{"hidden_size": 192, "num_attention_heads": 6, "vocab_size": 512, "norm_eps": 1e-05, "positions": "rope", "qk_norm": true, "attn_scale": 0.177, "optimizer": "soap_variant", "lr_mult_up": 1.07, "final_lr_fraction": 0.1, "batch_tokens": 131072, "doc_mask": false, "train_tokens": 651600000, "max_steps": 4972}
Each number is 500 + 50 x the weight over its row's rms, rounded and kept within 0 to 999. Layers, rows and columns count from 0. Numbers have three digits each. The size before them is the row's rms in percent of the matrix's.

# layer 15 MLP down (transposed), 768x192, rms 0.154, rows 663-734, columns 128-191
104:463534425441468522585539628422517498590482528467489527510440583490572495518424438458517530544642571492515389486472496525522470589575473552520477499489492428596481515423533494450482535457508476
096:562488450513423510478486557466554490533523432485589480528446461537463489501483509557480479512485532483387531475527479430571474501617510498460502439461495482559518575451545467510497458585356461
089:508503474492412569466537423540514472494566519535521496503517458466604510567470503525489579518532526473472487511458605470535579483534476509504468514559502537456454460476453497491514411509538458
098:457481534432472509542476492466565527503491464464538541425450547554457486534479510396461557445514551509574504400453464489519559574469585461542483442482548562468546510469457532423411434500503527
102:468415495498463472541472507520566452450453496509459440568497435480375445437426447462470502564464557514557403550384621477452491581508516587375542426505503559482447561563473508524526553481447510
103:493542501498451480468489512597490486489406537495466486499489598491492488584470456426473544456497460497543602546461504433550547484535473479460508514516551609505482403458580499412434511476490401
101:483611467460519445444450414506545538482467408468481441506549485581507591502465559450448553387504537487510515432533561573564530514471555491482427521481445577566530483433431470520523448562385552
094:464454594536555477490527411545479486454456463482485500481530422494496487557583496497556443553488517425446403616529527445553463423522509456557598498422561484434603519491551541460508432558531572
088:426462510513494517504585517463523480394540473508493521543507568435420507493530595520590487435456452513404469449501465485449469494478491441495451471468504509429594448440460546496547460516485580
102:462524430540493510460543440474488498559517441452553485548526499539439415507517505508503541500497539490483518488563459505493531536493444528550522448476544526500548461478522414584563514489497486
096:447528457546441539493391516464501543531529537526619545545475360397465502496512450512636427464535485474542552433482472523510486374442472529536570398453588465499567471525432440525512497487485503
101:558576486482464555572373507552543501596458518407500521472554444528532496501446544507508508535467422429515579479470579487470570528566555586471516474495450498482479451428557489507471493510436474
099:444509495446474456394482487405580480405471482497540478461516591453525452478632481440395502521554500499559502586541447467568536448591454487494489500501480506533541480454524420444504512450456414
102:441475476488501547530450531404540479469490444532513452497509514529566479518532528378531443533501477568406468539465514482523592564534558508519572466430504531442408458503537499566535488496557517
107:498524549444430517464425555441548467501565486512468549521490524489515527492501496469490564352530586591548484535489469536494555515509547486478611480528505492466462437480505514567559452529438530
102:503487476549506469494486531497629536443493487440522477504583624405543449451488428554514513532607501517589491447552476636501560438508415496528431487496523497516496553550511424486537429515565571
095:555453422523517497533470449531480523474475486463459455515478544529539418511456504533472474548476500480480525417620625520582548471452450491434447527438567571513486491301519486541547451432514573
103:563497427490538472434500459462540498477455496468485423503640475402559466495548496456517598528413474563506436530424513511522517529512467387517544543574530522505509483527469501534553473538470507
097:451534489469501482533541470507474424470488516463495595570552517502562519516407478540416424567455585510531496418493472513450499453515474511547433556540507457549457509486536534511480515529546425
097:472439475446471454564401569468481521379459462433420469521473504501417416485499503422463477505446444370622506554519466563610500494435495553533474496503527405434568516578470486528416546411527494
100:472499421477476479496578501410533516521450467565548447439519477423566496609503537506533527530455453469485546576573491488541403556551447564478564484626470439555521606546387499440442476475442549
095:485484501544485523527476427495471487563470485385517425487369457459492573505528554509487407533458487439589537465523471541533458505449538560435452514456522475445494530485462471533480450500461427
101:478371436424519551470461447500521531480462483572582459470517497488531423490458475523426501522576559526493444482491489510609422577484490551486462628555547432467504536419555475476563357514541543
091:539508486487507515449545494473580545429488530481537517552450533501510537447455417489522559565595512634566471407534513474497559378366467494600490561510547421477584423496503487479502559482598588
103:499441509477406520539431530503427449411438432538539452476532455464479473571446457594496578485528485415379502454501454432553537491576588394549476493471482435493540587576598590480490564647464468
106:448463540478472502488524496478521532529440374498449517534579548463490445569423486533426502602523477523541463488437464488548490514459504579418550502529508499491456570502495467586443459428515492
098:567614515508479527434441518477516543459547485544502537479478571446449490520523523561502484511556544495551593493535527554513460428497466498534488508490380490486596466525505570512505633512519464
100:600570456589488525468511414454502476553583538545443488480423565450462461483463531493510429507494569530475553586482464461570525495424558488418582521508500449507507482491576498537454499434515362
109:557435642559563509475538455473531495462454557456466565513513399576580515558473482509486506541480523447589488510472415572478419447575506476410530501520552518591532488605470480453499531513485531
101:401534454535563499455461584521589523485455526466519650625470553456438482524456450494457502592578587536515439516501471509503473471475486544541543473402541454547515435523509464453502474570545514
095:551524467482374550458441421447528421495499546540488511482485418491387514472490526513497505533540561514549466556442548480450433461463507494566537428554446473476522509547538569547458582560501469
100:611514491512408492534503449514414468464473502504489533532556540421520415470503569454485450403539511518423482492565513531516439577518507513545507486459464500462522535543505580488501524466538421
092:523483524509517500571564473466414447612490506459435484504512530418514504449505411534520507500471575449510473429436453441448508540428514572437507500451432476536575497566497476459527566482562489
105:470491501498472541458561516461602492561484575523511459490486465494426551513464504522490460441539583575453455546511491484460501422477508400525467486505492449502433409523515560544505620531492477
099:435536526495488415517396497466519536544448544634535499429436533436442507491445467465406513467568478545441522490456340454445497513584482498562408456570436426464595517512455546512484454513550495
099:484448491609478547498539526495558460492439508535453481474489496428474448560526504514479528530409466507536471543539442522498502506529481477450490450407532654507472484484623602410488496491500491
096:450393579549491591416546563531449599453446497513567451512565414515510545435514543487478493478584649525482487479562518425462463533450517475516545522528462479442623492532554556535499509491492460
106:419491512464557508535507539493494527495506535484434475548513569584552624554529458538469507460463395518572431559544590487509464564439431515455501437572442473469420478472472574530454541502512446
092:508513514594557458474481473483631566508530399527542497493478484536458538594531450528535538508490513488391485501493494507538461495456511528468466521510561457539576504543485469513565488439449503
097:504452559499537455522549423422596521493525483460530535564500524509517409412490517573529509624544536430512532426557408433447604467545488513543514558547556541506533486418530527495507476475517541
100:488572446493499502445513474477473517525395471440495496530576431459472488545436503518483530459486459548438457436551459446594446531566462520562564497492458433501576499548432427531570550520401472
093:523536522461553557441514589512507420540484631489511483490548451459572435483465536509433518492508549469496548492520485528514487532503514456451586503616501517479464523511472555478627446559587545
095:442496560446520577510477499450500551467521542526425493548472504521546503453491542538516498516408539574592443478532507519544463491537605469468428612511429522548451438467465464482456629523472516
093:539518505554518431502438458551435501482450452536507490514500505487447543438577442441516431521475512540545432450487470468506514484563515520609513576454627587493515485482489511629418489526489553
100:536509494425509536537450455589447499478481496504527497528506514498526516509511478429568505529538536494466518561476540486577452541561488533573510437530515554538470449584420507557575521581475437
104:492433569577522594489564526498524567486474464580468511469548517515611499442435579535507536465498490409613528454449471498547517542550537460573574493470586522530489556458477431423518480549412430
108:472603588435581533541450535520467464545479532440523460516472497490537464440451486525442391513444434448473508454441513475499503523504438552539487408539541495493507534423488599377536574493539629
104:580504575464496614520426450567496435548560568447532495629523541517492451490508493506414591534528502509522487461535583554482530419536537544498521395529539493435507580517499485455451405499551540
105:502435496446514428482554503492529617503491569429435482428472456560534523449512566426604492456468469404517547485558562489455664551449462543585493464462417525478494518498427441460467499470568520
098:410429548530491468466556552487553573443515491564537500523454432359469599505512575403490533522547538467542569502425460558410514557483473460512478437545495482586480489496425528536474421438441506
102:502536469500429530440368467511508434519482572528544543566596449493456517470504455502537405472503547548509573625458522468562501448566492544499555451566499459413524515475427530587502540460514514
102:528511516470394461483504553550454487372478573460524468439336530560561524495559485553517521437494506569556596483532417509498525527464518496572490475460476533571438474577443435486484558481562454
102:463476438557483460528486608515447507527442477540530456542479543479437490571556494552376535553372494494533431489477466430447535530428502542609487558446533511520456513426610533469500526507621463
095:512529529541445443479497462494529461469527513522511583542484456455502543427434570465509503520576486506483471470462462467459561474527465537561509495483571356600670508529500574454488583524502493
104:468594516466544525494481460483470427529500597432457525524581502554468449490541449550489510442473533509592474578485530409524486577503581415440464439550551470456592527445492492563475492521422421
102:535520510506489460513603398491516514519483536457438512468595477493480519629497434500406526500573531447482512450478407630517471490524467495502571479506412540535516469491419502539408558577582517
100:501555530439462511523418477514493552553476436567524443455574537456422573522559569556496468525489526574509518544545454546489529546478510473480490534595397538484427440486501475474434518472477464
098:498594488507465486443495605417388483489598533482469566540568409452483489543543465450543511603432389488542445504537425511542556420526486469481517576496477456486575421483597404563495456472485548
104:438537544572457430501462438553465423489482498530555515520475479458451595447542529460540474503521436491498447516430517458592411499455497371548515565506457570423581528439509602470563515459526526
103:431479517561495443449499507624531448530506517482516548524589538439442500450379556518549535467425487504442537509443527479575564468504447493447551540513480491530483446466487471443434462470537552
100:495603496414483495529491504487457561427440565459521496573525558547440524522485428533514490403561570408642452541517520456476507420458430368557578498556483523584548464546568582438497482472568530
097:535518451499565403448520470482464485535481489480513506542469556492435573481492622567457446539512515579445528550543462496533450539469485547444540498504558498528458469494490393477482546509431552
106:457521430511549472519489468497530408498373442459538463519531461508573516520471549507431547560478566477436531423467477485408451421535482432501551445505487572592520507556458468443596489560490553
100:508542531505583553446450604517449454494538561498477564499468469550512403532584422489520546511470437484575541495556434456437569571516522510414538472456439572555530495395465474607508463474479454
102:499487397471436525541486540455427497462539484494494455441618485471545509465511546452470476542434426493536616484440470461608546589459553541399415524540537580527494512498499539503500473440542487
100:487508492489533559387488535596518522533532374427546491529449463618495480445558409536534511449464495562480489432446544557468567587511526464502522460415413524506519416524504476466460446542492506
098:507478453514588494484477509499524576536522392469433438551546537493455490566512498458497491556492461534506432512497575547438502488522421456363332508445436558493556489478502506529502496536445479
099:392487434516569552583461524570509485517469446529529495533541515509465482465465438471481480444530425549505490489499501524460463521495378414479579431503513529543540544506418330464518500457565456
102:469451470504606439528356387467511567505510445448477473551493523537521370494499486376451442491513490471569509475436587556477522437500512473488598489501442503577530493392573550567470432557455515
103:399453559426533520519484505495601433545508484594474470516524451517528530536533557513460512503590478432526450515551453505506498507530566429430376461533610550487429487531501443513500494437554466
102:516491501460428515515571526490483503507478495528453485472539501426535539435381532532499521469504472458539452500516522528544521543530515510450435517570566522553485376471503503589482534571555566
101:473534457447489604448463522545485495531493434403514537516584491556505450521453534449446596487512538488620547501445459481554529444403518583526559622520538505474528512463487430553484551461467449
# layer 15 MLP gate, 768x192, rms 0.164, rows 664-734, columns 128-191
095:504526575545540547510470551468516506504580516491482545468581518473548514482415483532399428528564602492463494506476504481572454553530457474499490511471480482484535580487561482439473463473499488
093:500493522523521548390547485356553505437497503496491461528513497498453384475507564521508503422511548444560548583493577556534547556467519502447565516500495462605455565470523439449488527552455531
099:345609442487432461551558535498507600475482499431513443526568485510558535493522416503450518425480531491503500583559507485398482498462573531472495515429534430550500528500513562432479573495497560
101:550467512587484442430491477417479505494530540497465452542480563462530573519562557566588382517549498544495554480564475487508480533567498429416530529506524370459536515560554526429483506422484522
105:458568546478564426543565431567542594528609538482493478533554536561529451531488442462526494516537472513495506479447538494476492535525458486612573394527496457536518405491530462485473433441374489
106:537475475505493483409531520460505492519545410565590529506524525460517561497500555502438493542476467546502470427447505417513584466495485559471502464492481467454542555541587499512545483442478446
101:544492504390554370434586451502526434501531460501429490530499496467517536586563394461534551488413585456455431551489472497519424503489471547647529491533490545506454523543430512540474502504438568
102:450515452383559454542565567606466544475536491459437560437490527531498482471485654560530629503441456588539534541532481514480551538508524512592517454472566539498519486517509518479616537520541472
105:454510505537455501375517488580529458629408509465516506545524518430522491448474486507499520495417536586566550554571468502510525510515495552510524459472507502499502531481458504420462371421456499
098:500478518571499545558395579501469482424580527487520440456415559494464511542421432452521452471471380512537482468517579556545546482585541400454573486483474559508506544585566493567522509381436476
102:484606546450423426513502501468468482519481662483497430542523525512444505456494493443464475492500487500518534514436427485521571567567572529550504548385472440511497457425479535464534497475448540
101:463443459536484532548564455465531387406532483544431447508457414441456448532515556503517416527471520655481489425521471487472553514452570505519512555544474501464532484461481547371555387566432529
102:495490426516524500519516425497547520496494430601443465470542558504535521546589498470573453512522427479488457506475518520432549539445524620502577480426484512523512456526517468433561509540528469
100:439546607478560457520556559486433564495425444500495467411535582536506540475571460478626448541547516509383477584461522463589508528507534470546419505410578426499487470481444537508488485547458503
092:488556557421498558554483430483498546529524468559512486482557512503498459346481472468481410513512454454448475596520482468531522523493499598436499517561616462367518518550496457460530547557524549
096:563586512548405491466526495469483528544593570385562563551484520521480458475627445466457511499575454410467463540486513546465473448544530494458456472507443426505378460557576467567495584564528405
103:527590534458367513423505482487507471538463459533410579494593493477468529487555482433390581486478494516420537445488565487527523545472522441542398550544572573470449521424458533496507587519526482
096:433498422522557434556523530557535473479464548589564526547489499521500485490434436449517447567465506489546408441494515483493463638447490447486514576584529543479455461461497517449512497488525394
096:508505546547495442433503420380445475519509526486420439502461534518478445555472423492483533457451509433535485425505446523496513494482551476543483470517466511447505477416523518444551396544524462
096:516486435579514560477569489512540459406437392561394507513488510421570457476534532441461522490531477473447609491518614468523544507462510462484503443507484461489524571536501457485440420483476484
097:518461512526442517417582457508563380406476533490415431464480550409442613485495509439383515423504466505442509452403476475487486516456610511438609459413522497451356523529456498481460547477473546
099:436506443519455516523538478524531467515551522447501524515469597528567495552556522527485493563571364410516484554485488507436550604492522411406597542476533541463447493489487492407489475496484543
094:466541521417468500493554590455515529433495510469545592491543531506511489614492434515501470396429491632496491521437492535524495459612552486473429540640440518484461441444530428426448533465515490
111:495444469579532535493484594494579518515495486385410429518426531468504543511443485526500464449524469513499488535463476453520518441434464546533492443439621462568565551476542519457469464464527560
100:487532537467479547467556476453468482526460499516566465482507506542500584468498476486393434491500483512412522516469519410547466438503484455423500483451506440515497473579524556465465539567517522
096:472451465591484525472503416476550519488473443542410558481422469390585519463519560581510526441418448519550578524467577526499457497521597413468421613573574469477479554519529539525455451538429556
098:446503534515478543469493332422415499520440541546560464522449577423468501483558422548560545521511427491451555588398479550556471510473548460409531442506508442432543468504566488502423485568463535
110:484498507557505557613532466477421465514492435534417583497624526461526524482464524518528462471527467533574508590461516452605463534486457442505395484513556524532508575552519489490480480416501466
103:517586458421454530489550535440432555491410533494556526491502433498473584557522556413476503448477527531443519533645350489467515487540428439564433545569460451460530511483479521453444457414426450
096:555475532513535656563553481541500527447502536521475499560527534379492493416554446575430557571480512477369413516522480466511477531458463487448442548524519448441534511544558444446450589512576548
095:465577465498502559530464402576595501537520524525509517459519431485456509486429400437559446439515552476509518490505454502478606511572446515443522547507498553540547570465553487535476493534484555
106:404455498403466540502512587464503586458502520473491456513556513423465548487436420434469522521495479560495415505409474584421459556513555518499472585478494495393544474511495484470557559501517581
097:435534486586474475513527548561548359492569504469405520539521514466475536539502450463494568419486527591484447463484479572467477399600481490545521528443536620455523538490512404506449415434417490
101:560492506588517474531516504537561456542489493502526454494522574495470535492504566478601585598552466515539579555392445516437548428468508528466490515494516508476472546405512592559555572501500546
098:450588534538576560533378488376439558565558493475549548532521425580426520548568475485509543459600490494488486542398501490492495482509551418389485551534592474459508540529507546519582465558489544
098:492486450505473493495434505479582531556496599491439611573518639511486593583512402502489491487485465521580427477463463465477570483476479598489483519479519564549483492518478474565438450483457517
100:462529559585506553538519458495512517491508534538448490538553509456498622531388539578521480462400554460566463501527508584517457467454465524378485529547491511474602488481425455432476451359504494
104:481529488481508575445542513457467493530544436523500523398502488539511559570534539451470523495529501506529553468483574553487621429541504446628379522497589433494472553477467395507518398557491465
101:548459520505529456518454470504528503491535514574535495487435518514412479429490467529454480450468483468555483478516385515530630494596389522563584534482512474494562426576509512456514492450470464
098:548510540514467479443503557478489564495481508458444420412521508487440578519515468451547437585482567569501592511586479591441476453385520489478472501574460549504557465514470487444491484470488554
095:511495513518523545569490463459572608484449495473464507500540530430475455446539431538470469529464528436540451549508445487440517429591409497442540381533526452416528488570561497562417465550552479
097:479463541515442435453563500499476437463432478529528500410564537473423511481557465619561436536434525415460524498449430459522547531564472506443523502480535442473489524540476465431466406456507409
101:503449442533392521502446462548492499409513463473474450436418506449492484486489582473522524550498532526402461571497464503483428497482458512531443422514516519433512512501454506488483413609497471
102:452459560509514538431490490564523452581510570488612554415497531498481517458486475532453514345524497528478496492475511432432471601490547501516524509481509473545492502552547472397491520438431533
100:516479582404555540548565515471469586408543451497610465588551493613485521508536496463558436502490525492499378507449431490535456433489517492476474464532491546420540597466511449451517480431470442
099:500466529584482498560529534402483455428539452567508439526560405469453504429444424458513531393478516354422423485499447466500534397547490534454557637518657436484495550490518451553489513550471595
095:518569508471526534522421468576593473466555377545450539534502448493472488496488526530517488404576497482519499518474485493489429560470505531474646443540508562526508437439557549417487612482527501
100:439374488433551446482523567477577484500505521521477472458516571473482535527560465526596505584518543456518527488492452446463418531534405578453454485471615580413570481403480542498509476537437492
097:538489566531439419502575526496461512493426496446537508435512533519446454545613505551483482498480454500530475578492496483509528461523564517568452536512462497427427490455507535436425540531405500
099:497497589487529514545467477545477547481420541547513475482561478540457461393429464477482532414503502561605524496500528467452498524474441536573482506496547575528542443547516409667566489575435414
096:415503499528450428510479554459467452547500604589473408422506412510547544506439363578464543504465521479466573447574477495461463517428465475462488448573545440408468545441364491469516521625481521
097:515488527529503518459575527480518468441523482434431573517515561499512467464489467430538497485501443484398423440515527472380516581481535483543468510489535423613484501374517490496506488497450453
105:526423505552467434588499480458530516556517552433546488533540507496481614526488475532497465416503472555531464537473516520535431425534537453413498497454500516485486487578461644497524406456446565
098:464508413457437489534465530489474477501568543628503391465576483533511465529420472540400509526463464547562491471516476541557470445506531547604571540604429451501473483512555438410572498522561546
096:458436468570491551513526525470521666484484421484550481574499578441509577510495616462523466551570520534437427516568594533440412611460513503408467569547555504497633535456509559559456469446581459
095:506517582463458444535506530524521527436531499513490469510502515644531511451473588445504537593470514447503516551632552450379421459489451596512620453464499468467486446529532556483475414513524492
103:569571407442543488480439580475560555498485519511395488472489576584533492515461443495551501457539518482437545571537513482539482489504567366508488462638482481406512523530591531456568539437495471
102:572416520516448514573518547522484466529519603474525499416523471498482496556514594522506461584449555578538507501490423468459439478629580492533542521498539503483449511542560613559410433472460499
095:536490544540486444515516563627514528502470581500411564507547527563531472499511447468418558481475515444541513586486417435432610489491532462453539590566468464518530474566530537508565498500481461
096:513496539464465595511551487548472518490527491620459561607461553606417516521473465404555495488541470452481473498571459484486563533476482551507550535485558525516523498532619488469454495478532456
100:618496495485426505451516470592506521490505538482436505454531512533537478600532472447486529543486583581491539535506563523451482536475497476498474379560508445544550504491498510447458444537468472
102:539557557482470526474543428337404477499467452428502553466465542460500491512539471497436460547517506461455538490478537455506547571501431499513518528472506521457484447494482590420537456477507521
098:443498477540521530455557494485506520582502534530579540507469479464583520539463447486403504513376474498422498558559499414506561523512479492487545549485565502519463452493537511400518444555442559
097:515526432435445559396513519461535523536505565518577438461480516570558540477456489510497454446506500522468413583461553479427470496510552570548531483524419600526461510474490511473506413530552433
103:524533568549496588479566509550469516461546476474511541542586530421457497550470483398551423440519547563510550486573475476544577587538386587561545518507482436505523531542554468525497480522533571
100:558473483506470491586473570457542515443513527472527470555375460510517492474464552494535520607555494470468424472465546541429500542486427493480498523476450491504460514421518546505444377501482565
096:478486499552479416522548447540613484518518504526456578499388466506529485412506506550521512513512524501442530472506491510510531444425484541437569521568489444499514569493387503442562450547434502
103:420508466510478472437521559539450506426516450381471522490435558458553535515446467498475472519488459374528534459524600399528504588544524533453521452469535430502466478538467521484411511483436532
099:523559520533491570509523544432590553443418558432470407510468555532418482473495441485573430473478461519497560579510516508397447530499548472446462480484504404391476498451486486502578453526503455
102:466393466527458445581551440568499532473511534496542498452466453471575394494470479442557524470536546424487531552549502525570553440489526464554509512479525530462533446526451518483522502536457447
099:495513592438477465404484486506558424635539564507432552514529590468410498447572537439451533482536523503475513461553438449478536555490535573505480434500530494450505556509443537396480541493527515
# layer 15 MLP up, 768x192, rms 0.175, rows 664-734, columns 128-191
101:473486528418538548534537461471480533520464576477492509593464426511576506524494497566559504488494496448538455507435510474521546447416579557483456550444482504522555613566512468428467396530464524
093:498484485541421433500455443524456471496498590524525529521498502558535488535514537579493564554547681595488549412465507388444453390510473449509558521475529546424483537525589602522491589464582530
104:561478447582500435504431596504483461499388517554481458463588467450448500542495500517507511516457462522503509504574498426519417465497473470467496561524444583485505504533378518520503432561533527
100:518558453439451504500486480382501452554555474482506490481526511517508555534516527497508512437456407487440525449453458389469492372507501572417491500519594480518579425487523554433468589478453490
103:592445555499552488510534499464507447480533535505570375478380535492426467416525483536515464513437548524525512400544510486537522502492528455515573572437518571465559529435498532579467427566406474
097:610474599630519491480543556443461547473529498565476530569476477453476465494534467499544491607400513589531484579494507567401496521495514544592414567522477439469484505442491491600449480487502569
097:515575558645562522467484445479559484431607589541514483583504555460510614490440537540545510475452391462483479512402527492530467523484443437446498503450545565554422503588484522536510510614512447
097:473397484538638481589471515393554525558522502451444494494440500374504415560537503458505529492471507407510410548422538549440524403517553464409587464429528495587414454405544435503493413501486533
101:561409511544553457471567533544428529494514515532467517564442472477463406497522467603448554543480507511550560525469520526495530516406516488491525544480551535527493526584497583516476427478408598
092:495541521382567515475496609513407437484494488469386531498482544528568496489548493496456511489504559495519490560517581439478529572494552423614526522437455560458510531594513582464432525469567523
101:436491520506509494522501462494458522569562413459560522495490519498578529333522502509507536376422485537508506466434521504524578595547438543503473476485472493477447518537518453547530493429533482
095:503520551470467503529524503609503474545474552550527495532444440452529420461560568521502478537534543566470566538490512465543467444480523503571431511569501489468526561538447474439547493533608571
105:534487530505417636469469538361449448551473520488501500462521418495491502602548478474489480462466518508431481569456576497586491482574488563497525517485572506581505562473417451448421487515518533
100:542552513447475442446514477493567521575501541461552493517475477526482591517596535455500528482550523507528458500490533504625493490519377574624565561453442542585449506516502539533445475493526514
101:549462491438479517500534439555582568433526459564399511556480461482503428473542518402512489335447495479555467509470462475525523488462460495560466545615482454476513469509658477447439525550531481
105:499504520500504571445469406473497481564581489465463505486561527473462521483535527411507489502514448495534449526413499433558464508432474465483497456496496588527479537570581481593476545548493447
105:467451476532511463463519412526410470510527481545570513481495517480502509456541531471454474453574565567505400479426454593500437539518477542460515517495488481518513380502482417577521547503349566
097:569457516468486464482425511494578529552494492467476496442462566419508532475550485443479492620450394541567525490510557571481498472464472509434501640426469449494439565493480483461522547453509478
103:573452411549479406546414552508568493470490461415492527403475573555419471584505597430472498515544501514525499535528571482569485482519477545474474507488539516417425389472595545501387493467550516
102:561514461547480482443478524509643454538511523424464538526463416459523554518434527448524469510436518482514557492444554588474597395529593582519391512491529502432525506538536484463489448465535565
101:465547511513465560522481543548467413483503553496539519437568457437543545453459472471501455495349524480490527487411405478421442485449469428504484567505580527445521479530502452482567482463549461
103:468486509635598519504498500490514457397528473466477512431524481517547617478422448555467515424580479450453495491394477493554514501437422557541491437570618479548535509465523489495512517622487504
095:592497553563535513542491530510565514505538568428558496521472509501553416589582467565512501512476523588413465579615477458505583471551472527491495448419571411493519483513479490497493493536469553
104:410504637601433398543521521526555558486445537521462446612551485534574421480483526478507507427486460482579476520525502429588532468512517580512505454470574561473567480465442525525483522541453506
103:541458574510450473472493480536506482478464510515550506565638462473523443420563404487466588449570517503436456460479435575562468542446516573555469551543471452452458484411515498518453455459470552
092:460411476481460529556463582540598522556459514498518359467515476444618512457477537474473558548423470459452404561548470476475600474503581553562583446465500493434484527560563471509498493513535510
095:579568493450446546436519405545430473495535584475530442507505445524619616464543537482419466565405528470553501547524415487538544525503514543467496538568430491564509422571460518556582549521520531
110:531521445542426556453469502569528421553524502424448440537493518448492520483472431566576512558627482462631501471430465587452477457517599526532544425435539489482522494533478535513500550450448538
102:490530502599587481377498491548500532473576592524492543493521514516527411440515599530481471414551477499479413500539609508482590448533509556555542452469535596512514523551479476567499398464554552
094:465477499513563480410390450500511436477404518535545531482454490486472502562513501414510514536517470435496548484490564480576397482492471580475556333405498494534472488471536473439466476477532470
092:523493467511473481560543510492396480444395425505513508474500501420487539532397465614488487484550543499591479447461588499547400533410563506467469387569522469531527405494483470393424520566439467
099:462500540480455515546454524488441555526472545541490434518479508522471447502432561527397436480483484482492426568414452534455499521475466523434465603492458459408547412484593528557492600517500544
103:442462450500549529581437479510551469532512545572515479658526613464463490479533427452427477539545485468458424457483576452565491463485523480526488578476550514509479504482555499525525507538563516
102:473514513533456453435520508527538478492556527417479405462380423583508542503472487496395514393499511432486456507499482499568476518532465534501460486479442551490441475483428545418439523494443450
095:487515476468597474474521424483545557507443527506535468508540484613434505530508583507478501531449438541585517499469480475505511434451415528486403567560464501487536461509388582483561521502523461
097:456575487428490494439553562500495562590528494483539505445452608429472424637539435505516462533434518494535477495529441406589478503423499602428576601626396520506500443530541458484518524466500563
105:666551443505521415444535515442574546513487489521423509505563552526535497497451539434531491466455481533516540407557546474544491487479497411430474582538476447563415545493557473472632451466499432
102:527490406519416522559616525479512521582563590544507435520532562476487563478400481550469497507496554555516447457567474482443397472541498483609419539561477549568544506475484504427501392533418602
096:490472554469531538529542502534487542565531553534436429555449486505480513401444565538491482370441386560448559457519468491578409429464482524397480374580461510508447557576557508397536446504587601
102:530550502597497448493495631481511563549616493493503411408491526476558556435424532515524565518451543454495478500538615500501522467481431524457521509405434495434444484619469494520450574576511514
093:504550458375458444478445637507524475576494366584418465460482417509480499454447512404531402500497577497568509465452491473550442549537432443518518596499501460458480510496531603462518533475441487
094:486528496527515482480474467456484597395512529486536589489537447525506387517535541539427500580395556452556548441546586498520501563453473426465473460446476483545513585434548526501475446453546490
093:556461500542508559491572383480512397490602484521485459445515558539453451580483587468507482492419383477423459519481501581491569552484479502409462447524452492414566466498514534453607492470540406
098:527510525490536465434418518459529429551575464476577556486555498643456383528384462508537503553556490528531516469431554463530463464541425517528547520471496459517590478513439487575458564500585520
100:471425436505482460446514633516534528565468449529505580518510598451599505555495479494527511408513450456458539521474547389583579462522542520479531431499587487451469532501417410443447484547458499
104:507421529496485446548484431514599477534556521540562455435456572562564542430486492460467541422547511508528479564556512496452498471436421475498541520556539640540582465509469404538507490482499463
105:474509477515530531537550510468506522546417426553480465607522530528485673452522518418524482483494480552501475589436522430386505426467576467515444521477488501538527496419465507478603530523494543
102:519499424534464501495474486565481539491545493588497533455603483470494540525540499566469530623623471559569513514554514479496417488444539487489537532485496511543441365457497496515386467520474474
102:403526405499490496517472518457551457421479551415443512532524509409506484476542499476462513573469507454512467476653471508523474538539478541501560403479480388538548474509451501577513448600525521
103:534535532444475551590516529558501517528483457450468486511534507554461517495504572513497466516452601565534632407432673544500443479454464474401496621542413467527462425427473465473420507529460354
100:488560557528480485454453486475507431573525491555539565472530504488445540526554455430484679535457459493463537456536415442460525428517563441498604411458485504452496388511613442452469454467507506
100:433549533546478518471528504476519390501526391493461551569564563406540526448502482537523502547456450434659501590466492492489340518532541490506455503620492525518499431464427506505536511462599460
100:414484423509487380563441413615503497535507457436489457441458423453523463474467473582526431502451485415447460512486461549423536486568507521477479441436471404485442527393436543527492511539402428
105:504560562467483509438586471544553454537542438521443546518425598472457462516492544522580489534481364408527481476550501524472513506515479507545515462503529500600450586498461472570544503459497500
100:483472484549593413540428457582547485614570564613393454519535523587528384540596568487546514546540420460495531448444494473567536427435513416548438472593572506481513494622508532487480504505596483
096:463468469433487480460516498430629540541461384564398530472450563497482515538545568533446457550440553484569517454557497568605542572468443419407500500510510450430482536467510511469476500486519536
104:521476480514488480587544573471448487561469491516512514552508488444512499483485503564442511632519371495488485379511479393415497539540536448519448549463492463458569515589531451530450444446526536
105:519454511515407622479501465550575401469508516482466536447455515590516453564515450429559468577466515521479564483561585535533468551495449546506483479488470470489442499449567433507425500506477438
100:514516465403548519486470412386492444552547527451427565523520539453594578501441469469558494500539590518554553428523567540519486380542474506542494515434557564517431397538510474492478523534469522
100:506433552485474451503493440517519490517485569468509490435584522576521424423515474549429535533461431526477488463492494548453509482515506504444484511541571566463408538524510444524460505495515535
098:541335386568509521545497452456595506462445502559502521504515454540505518477551514481469565515573447532469501479459459517460438473522415512529477538564509469545473559572531518397462489644552455
105:474476466531509494487530391607535481458535626560467530520478550490500476555494464515518461497546493391529420477490520479447487476511447577548561463530533505515410479511468513388576533434525461
101:477501523421527523449459410504454486489505496426695480538510445549484371457450414478503479515442530532404566539498549481501489578551527536447484482436427451496509451463462562419433459548496485
107:583472561472549449509518454560473436505535503487480401489412488404462422569509436545537486459518422490475465502491587539546562465504616508525559515579554490481474445569512449525483397505463528
102:455550502501427451632472580445420459530400439543499485465481466428466567475386532475483454506449469465513543529438512528479565518582503551509483454450528440451524465440498479462642496467496511
096:516506579548541468497447466504521606497455542498544544485477512483514540404571568361457476549437520525455502521497468521563514522426500469522535530466463492479549537510562441517492525610501452
095:521462519454448537474464396436413478488480516529480346491504453491513551494517480470529583520530464562442520465632501438496509572578576547452535404457551488485401520491386514480520493445481512
101:575500473507459504474560485506511547421540522446461450527432450549483528613559560541549443529490596598492526486490488404537453375441622470495455469420528523605510588489517521484441487440483543
107:463402589463485488553555388537493586517568486467580470432507460571602563461513498392446476556492510450496509478553455530483524550513566546481372493565546489587510428535400535591501515470470527
104:535493549438463481444530478560430519463542539516506483446457493507522532373541575480455515539542512390476470508514538478447531449543443530520499605527526519427483453477532432474482485486526564
102:455501403460475639478529425414512486542529502480497486419542540430472547478454499499518518504467551465428519517474467603483561563480497484473477509553442533502519505447488511558580443509547467